python train.py --head_dim=32 --norm_eps=1e-05 --bias="none" --lr=0.00356 --beta1=0.95 --warmup_steps=200
Each number is 128 + 24 x the weight over its row's rms, rounded and kept within 0 to 255. Layers, rows and columns count from 0. Numbers have three digits each. The size before them is the row's rms in percent of the matrix's.

# layer 10 attention query, 320x320, rms 0.0949, rows 252-269, columns 128-191
123:135163099118106118083119132103122120110113135149108155127149124129103129117122106132133138147156150153114117079141125075122109094137126162147148156106145105172152119140113106124108121140140128
112:118137152146117137125127135157134130111146115128137194102124112148117112141119076127101138141110126115147144121103149128126147124089109120115152101125071143171130097126160157179146094102126135
113:147143124162122152185135150113133160122115133104156135130122121142142155106121177112108159127112126144113105107157133119138152100141142088120111130117103079096110103151139111151146138119099144
118:130141147125146131102117118154106134139160160123182155155137122132125115152136104112115109145102157132102116131128116116160130112135092146105145124133111100089082182104177104133134136141166132
065:149128091140123147118159113102142093115105091095141086079099120162131132159141150165125142165144144114151132089101144094148129155083132162131112158137125082112133112149134137133152083158073117
068:128160119146169152106126083112125122153127110126146125115104093118130140109120104162157097119097161149147094126066179148140142120137119145100113116145135156065125074109129112111138128133137141
059:146095122125153131109097144142134118147142093161180104105170164096080185129141100106140068121150098103144128183156167145155127147119121115145112122134116123094089092138097132150161101122153172
069:148107116102129093083154145149123146111127159189128124108120099152138097129079161090118155108154129121129149100120109134086145152113141117142079100123130130142113107118107131153141121139141151
063:118126139114153108109104117132136122123100128157094180119085107123094103145169102186139094154137133129119126124171080117137128102099112111053145105077192140108132117116119156109145143167116128
079:161147138102140104131130109141142116133131123132151125129149120120121126102117103144133126134101099114128145122222147125149153095119148129129104127114118133100130156159119116159138121120187161
063:132153173107148101144080127133146103137102120095080118164163146150138120134140095187149110135137104068137081112171126132113176105128140154121118156104131133115102136140165149102112154116163158
069:104128117137109124130113113145115101146084137144109133105174136110099123088118104105144122134079074110143121090107142119107129142119136129136104161128095103126108096147128122145123097098123143
086:135156135108118120126109122103134102137121139146108168134155105126107087126146097175147131165111102131156172110172139137126173120138128116109107120130135129134133074147083097104078114127139148
070:102078109105106125141104113125113152151146083146156092117171139144151154152112158090084115134108151128146098176128137154197120093121115098111107153113145139100133118139064144138114150103112157
070:127143145141151108127138133132113122092121177117108118114149165102118139125147141155142139072124124128099127150194117112080137115163174142125126141160102165132139185133162110123148126164162129
089:129149131098102079112117158126143156123117147140136144150136083096116070107104105172140133136142134127124182113168107159150164110126107148094124095146176117139111093162104087067133144148138153
074:107089118158130129112115131084062092141113121130127118127168131146075142170109104138113155124114112147123119118098146097121140151110152151177165164168106130103132158119101131185155121092137134
088:061101122125159172127134138114113138099125134176162115128172166084065157151100128113166120142151069132127129147116106146135118118123129161166129141142092121151138138118118124132155107139124162
# layer 10 attention key, 320x320, rms 0.0962, rows 252-269, columns 128-191
116:097109154102090130139145105120127129143084161128116113150127121124106135136097167090133088109129107169134105154114117086130111114167110149127114098122142116148133157149139141130147147106140151
114:124172069132138132134150123114102158150102180134150158142070176221149139133079107112060100121137130104170111089129116117128120092125111096155102106112103157159130124116164150156123117097169142
117:118155160123116092117101126147161174135097143125116114164109148156175193109158145118103156141133105131090107102146170099163125082123151127130152113125152092142120129136139120153147145135126140
131:159140129129151133115090102137152157135157124144169176168190125139128132100142097123116112152134175149113150208175132133121104171152112094151091085119115116097132147123092089115122153120160157
060:115117102100161129115169133096133099134127140137152106131136104113134149150146114105091115170145139132116142150115102165115107109155153131155149143138122126103133165133139091122120136099147151
058:078103203083152106137139138165164146125150189114144118113181127148106121115087144133142117128112101106110134144137135113146064117151108079061119126175110130138105110080116150133163153160103134
064:149149168114145084128111109136171158115170144102135144128098154132136109124109128152122134136097119103113140151130154139187116077095146157117121083139109130124134148114128162085113156152152104
063:178168110125107107079142107091155129108160134105121115126155139149153102125137123159112156137108141117125152122138099121161130073095108133102126167143168105129144151086164115108097158132151144
061:127134159127094176123165143139133149158109111133155081139146103132109099140149128149137097134113131094115129092174145149130122124136115142121115151131164103118112130154056113117094110058157121
074:099124112119143110127141117142136152131120141136136120108125124142165122105145162126094156126186157113140123133097102151134171143118120110108147139130107139127090136129161156134148129138145137
072:176142141100115113130117148139177173135166152117137131169153116161144097117119141153100150141114146110091167075153148136164138143148129112123133145112170121131139144155091130118147140129144143
062:159117137121111155138130118075113132175108148143144125109118109088148144117137158135104107131120132116109178128122137118129155082112121114112128129176124140118080096121141124138114168135126140
077:155145119134100116142121123129146143117094120097086148105153122129175098098106168138114128127110120126084130151153089136172116096122118088108139132134148135140113127129137132102131156119132108
071:104115158148154118134122118132088151155167118130118155115117125075149157116129088085127116094128119137127111165108130083106092166167156138156092112115091098150099139138145156118143115119086110
071:121151076107147109129160135139143129114123138155146124144096124189150119163110109107116131160140126093142119136140160155149154115126069065088178139141161075138101131106089166097107128133151122
075:154144123116097099118136132119167093122106128108121111139156115148136111108134132150115144124139122110166114100165120147165144110170090105106161165142209118092109135138121140100081145105105096
083:146111154124168121166122134112109133150109131133112131074146149164152183107124155108101084122134143123137134158104173110091140109131103166151119105127127118141129087110139128125159112139143130
081:148112100149155095115112134144144113115104155137124132122147123104129118149156128153071114149080150110143124156091132132099143081118144134118144142143170157111141113095150116160123131133217104
# layer 10 attention value, 320x320, rms 0.127, rows 224-255, columns 128-191
112:133084134056129130112158135091120100120084119134099116171173152163137083149107125144106151130170130119108126147103146158140109174106115161133106116098132133113125196107143152147113126113138124
114:127133150141142163117117154111133127106088191111085121087163100111120108165089083157133150127105128144138136157118111126108125130089147113181130155140167126136170110180099155062159092116139104
113:176128095102128141099150153154132114117172101084164105101129120131078140139140143115166126136125129136118122123147170158126148134098108103123124124109154135131116129127153144174126093120086134
112:103092120098143092159073152136128118113136161134139155123163101132112129186121189120087119127163122208118123109122151130133131117141163124161110087161114173140133106149132095131144139108125142
116:126143157097163110095171136163105138172141093163115137145112124169132137124128144136138117118103141105145084130122125073120155129138102123096155103122104118139088081124137111089118128156154163
105:175115101114139175153148105096150161148173135122121106119113103133157147102084111114151156152185131120119156139138126130110094140133132124152161105120116119143151096111096117141129128089118152
105:119087157135146118114137104100160184117118097114171134113093127071108101157122142113109141125149110103148147162146126153092136118109103147149149146104139133128136118159092141133100100139097137
106:085121134115148100131092159120149143093154154165162146143122132127148119141103117147111099156121125119139154108125097126157125178138098144101118144081161093133107107132160144114098136135105096
113:093117123123134088154157125066122129094128193126144180127110147157140151116116128167129119144152089146112133112128118085119142151126100104130137103081117129141141100142137115139078139106126120
114:125146154151142125128135124168132136169123136094079128148139143095089160168123122120166137118145078124132127112145117134102104114123125086125106120115164115146112125110111149161160131111144147
115:140117113138184103097130137103158115196143131122114166143086121115137093120139138142165151113127111129137110118165118100104145087170151112130126133132117128113124142083085162115121106127158128
118:124162132168118130144129103116187128130144111138179155145173113154077154117119152117106168096172138088121087155131109164128138109150151129105094103154115086125118146085111144123082124157125107
112:151184132138127160110084130106144136127160124119139145130100120120150139146141103111089115079123117118124088136114133128130124112135129141178114103161117169166099147081134106158096136109098142
107:110129134105139139111129145087106116170109142152104149081106105126103117145127149135101165138166085122134130128138115106152149104143095109113112144124149124071102133114189106110164129155135097
110:125120110105114121104086103097098111157109145135167107103164088149143115142122106125125094129160159141131125130119129163104080141171106160136101130158101130193116104105110083124106164178149143
114:167121134161160147090119186130150141139086139112132131131140153135154137164129115125133090153121069138136139131119105083143150103170103162079113163110127149148117109142136125125138117159148099
110:143161108129158124087150108089142093107167119117148151146107161119156150119133131185167123130082090133127111117057128125101112155112112134140092117101178129158153102098141139126107125124119176
110:122153124140118142153130129182152096146095085124096130169114110127156139093085136125122150090146171068086167154122123095104171114094130147155109157072161110126121137141142136108091151127115097
115:151137117098117097168179147179153134161114179156157136113132111141124105097141148126095112141117151145113132139132128102112119120087142084067097144112121122110109125157156159115111133110097168
112:139174122123144105158122133098112145137130108115109198094113130117147136165168179127121080091100116143091199167139144162127149107158122144126140118095139128119147105145114132125105128118179130
102:104119139131137131131115129108136131126117126143121126106147107159132160162122128173130159115128123109143110117170145153137093154160165126133185158099075146146122158077128137150153096035122078
110:138101087108123111124113097129141156178095116114118145153107090126159151165127120155132131133130141141134148155087191130127155105128171101140113162134133157087121125145151147137123105144103144
112:126212129092132123113119118166140122163172153120123130102132138101142158172139116111190149131132145150117118100137147154133159135118120116114154077142134147135108158095110118122152102161146160
111:108149086133062159138117090114147171133143108144133121128125114137116141137125120105125137082131126074116123145126156098126138152141122079161140110139118113128103143139112101166134107169149130
119:129114117141145102111098116138148128093128154132129162133107120129112157150103162125142129185113139139120120150121085068135153116148103099143101137124137153159110154122117141159125138121122125
108:137153139064152138150142119141136142134135138099088149109118146155100129102159131123105156122173136150083123127083119109139165132168091104118104145168145136132154118108139122175152087149111112
112:133115113136127169120139119140157113069131087142110131113135135133151116145079097124121099095154125165124155137157128135158186164118168099111142144127161113116089092085130176129146157115161122
110:131131082138124105140131176140170154135153148125102127109111176145151132107124134129099110155134157141160154107158116107108137151132100118132147117112078116127121095115108119143143135093130172
116:117101152134138128087140127157164142156137127136153122079132127111100174187133107082166126115108105128129120109084153129144171148162143144108169071113111128140116107101147125126141137137091116
113:109147104080159067089171103084135089120181088095105119145166104171106119137125104184136159109108096117139147117130107129098174105159142114136106164132081126120186127139139150106134174145160165
111:138120126130080111115123121122129144122074131118107115113165148154106143128114149066160123183114147127131116122131141128127099141096118105127130167103129126121168175113178119142164087149141128
113:101101121133100105152126132085172111140147119161155178121084136147159115117112166121138129096113106121178101105120166159124158147154134174129106160111142142108151160190118134133114087097114162
# layer 10 attention output (transposed), 320x320, rms 0.109, rows 224-255, columns 128-191
111:100144106152106151145115170128131106091125108133158127102171074134120158095125130113068121151121115100137164147090149129112158117146161122128094119112107096131186108132161152126083122122151167
112:097126122096103124133074113153105122117159155141163170118138122124142094127115099138134134123163149131126168127142109130095162108111134112121124135125133114140131098126084132158107134134097131
114:126138088149134120187121170149159105145144088101161083145126113166120125084108134134165174119152130148150137118097121178125089084139133120067116125102124108069143106156144127099128146117163126
110:140109131137134134089125122140118173147138134125076144169125142109130173087107091136156148124131108099096124060116151146130146139138145120125122118150149092128119126139122101106114105164124132
114:153084159173167116134117149121111127143140142131130152127127122140110181119102148119111163122074119141120116136137114108139162119163138167113093090134099148109130162118091154103181103140157092
105:144130172118133125113128168151111144158085147158160109144128129162111103181127143127141115130120147124172145184153146130190103157061118162123120118126094145103137112124139112156144156133152146
105:179147142125106159140117154144130142145120117110117166112112078141127152122123117149142139102144134113120150093155163118120136117129114125101104135139131092148136094108130135079109108140103085
108:169135110115130095132151151149125125159103116178114135097153109124138173131129108105098101138152170098114108137091136140133112155114152132079115162139133132141108128123137123106126151116131125
110:057153157139127123120133096100087138104128058130129100146145155127127124112162119127102118078090115113128094146121093151148119123123137113091074101134170158090075128114160157095137089108118124
112:133158148142148140143161126131099123133132120135107122116098130197150104112141159132133132109137117106106143136165136114121157120148093132165114155121110123134098142141132166134124109102141153
111:112115141145101141130140143100096123139118133087125175128092096134151141145113164114133176145172112162111121109146150156082091170122103173106129121107084123092129117135130127109109129077129108
114:142145108127105138173126137117117108116116080095091124164144131102131132103112135101132142124092129113139159162110112129129177170093101136138120161114104131140119147126139115138108144146105127
112:130124159131130194114149114144144153128126096159119139158157127151181096176117136168155130064091118133137127168079099095173125142109096130152154141110129091138138141156118151116117162104189106
112:114133134144124126147139150145137093108117137159109115112123138117150090155099137089104087165084097134166106111114140117109124142102113097107154130100135110180074141058116106144138098147121133
113:122153137113140147135130137148139172117085124104116113119142120079131107169123127111101162125095115124146152113116125116064132143088090110155172113130156125147189098132084123120131086144119126
107:099109144119096120148114126136173139138145131157107185142110097106134129120088114125125135159109144084113101111113129148114135104098122112081126110127116136149087194118146099165136114129125117
110:119116157135131127137125146138071137156134095113109192118131125147120099134142129075083153163135114123165087131115151146157111114153113125160152117159101129116158067135121118143092143091134107
113:173093114126108123117101080144094095093138143088170141148127142133125115122133075153138159133127102157139113151128114099142122147149115112152191120124105136108107177072104189145126147090153131
114:121129098090130162130112146132119112147123144107087153133131156175126140134170134101114119166179164144128070122132154113121154144131152135119127115129153150067165111161131157119120160149079092
111:128121150145127120121153135162124139141159161152137074160108126146165127114167120139130146191083110090128109096137124175133139151143171125147131105120112096118141150146169141082145118137101161
106:060152130165118111129140154139149171153134101172161132140110132134094082125147135162093118129160132117104139096108102138142109163153117137117133095058089140145114121121100138111097162149117136
110:109115140142153128095148108141121140115154147146111135124131174121154146118102132085149117099116129102081093081109084128102142112132135093148170149144134107108106119178142103150093150096114118
112:110098131101105109128151110095102148159153084124104166177156160107115131069138096144169216138128150107154142120155128103148119104111104132150107144097137087124150140155122124137113115130137118
111:111113093146145114101157166136118128152165156112116065123143117105089067127116134140148104108120149135139141139150102131122148123149143099108128111126145122161117093103113112145087151116117135
116:153141140128152160120120130165142105118131113134144106150113124108176090128130126104141121103093143194121153147087130119143083142130107115146112177077146102127187121151135126137080142143142095
111:125102130105135139105148127136117148112141139135087158142095167135109117127095101163131115125119134186138153118162119106108134174149104123147150078088113112115126081123163126152154146134108102
114:135140142098150114121117144103143168143186125141098129134145134127079106130123104155152149128122110119114087142117155094130122091114112127134151098092134133132152141117114119080113151126125124
114:120118145086140134112103118126093113104123129157136085151133149144141159157131114099126122074160159137142106112133142172148121106116152130123110114113095164108124141110114151140109135113148131
112:165096140120136170162177103143163152114125127123142152153120103156158120164132075154143178107113161136128162112142130119122086131170118123122091123131154147165151138101146110148073139150153119
113:099144147142127151082099123168119141130175125086104138117140119141117088098154133134060123169132152142127118136109093127156128133124143133144112158115113101124096148104111134171106068109130137
113:089119170149129113126125173161140112115148114154126146131128132129086134149126132128076128087138113129160131089163107128130108097118136161132120159107125117095144094134129135131116141118100147
111:139153140143122124119169125132122114136217140071075132160142149122133155139157090137107142111128128160130147156112170088120151108170083184120124106132131132139121164121154125103115114164125111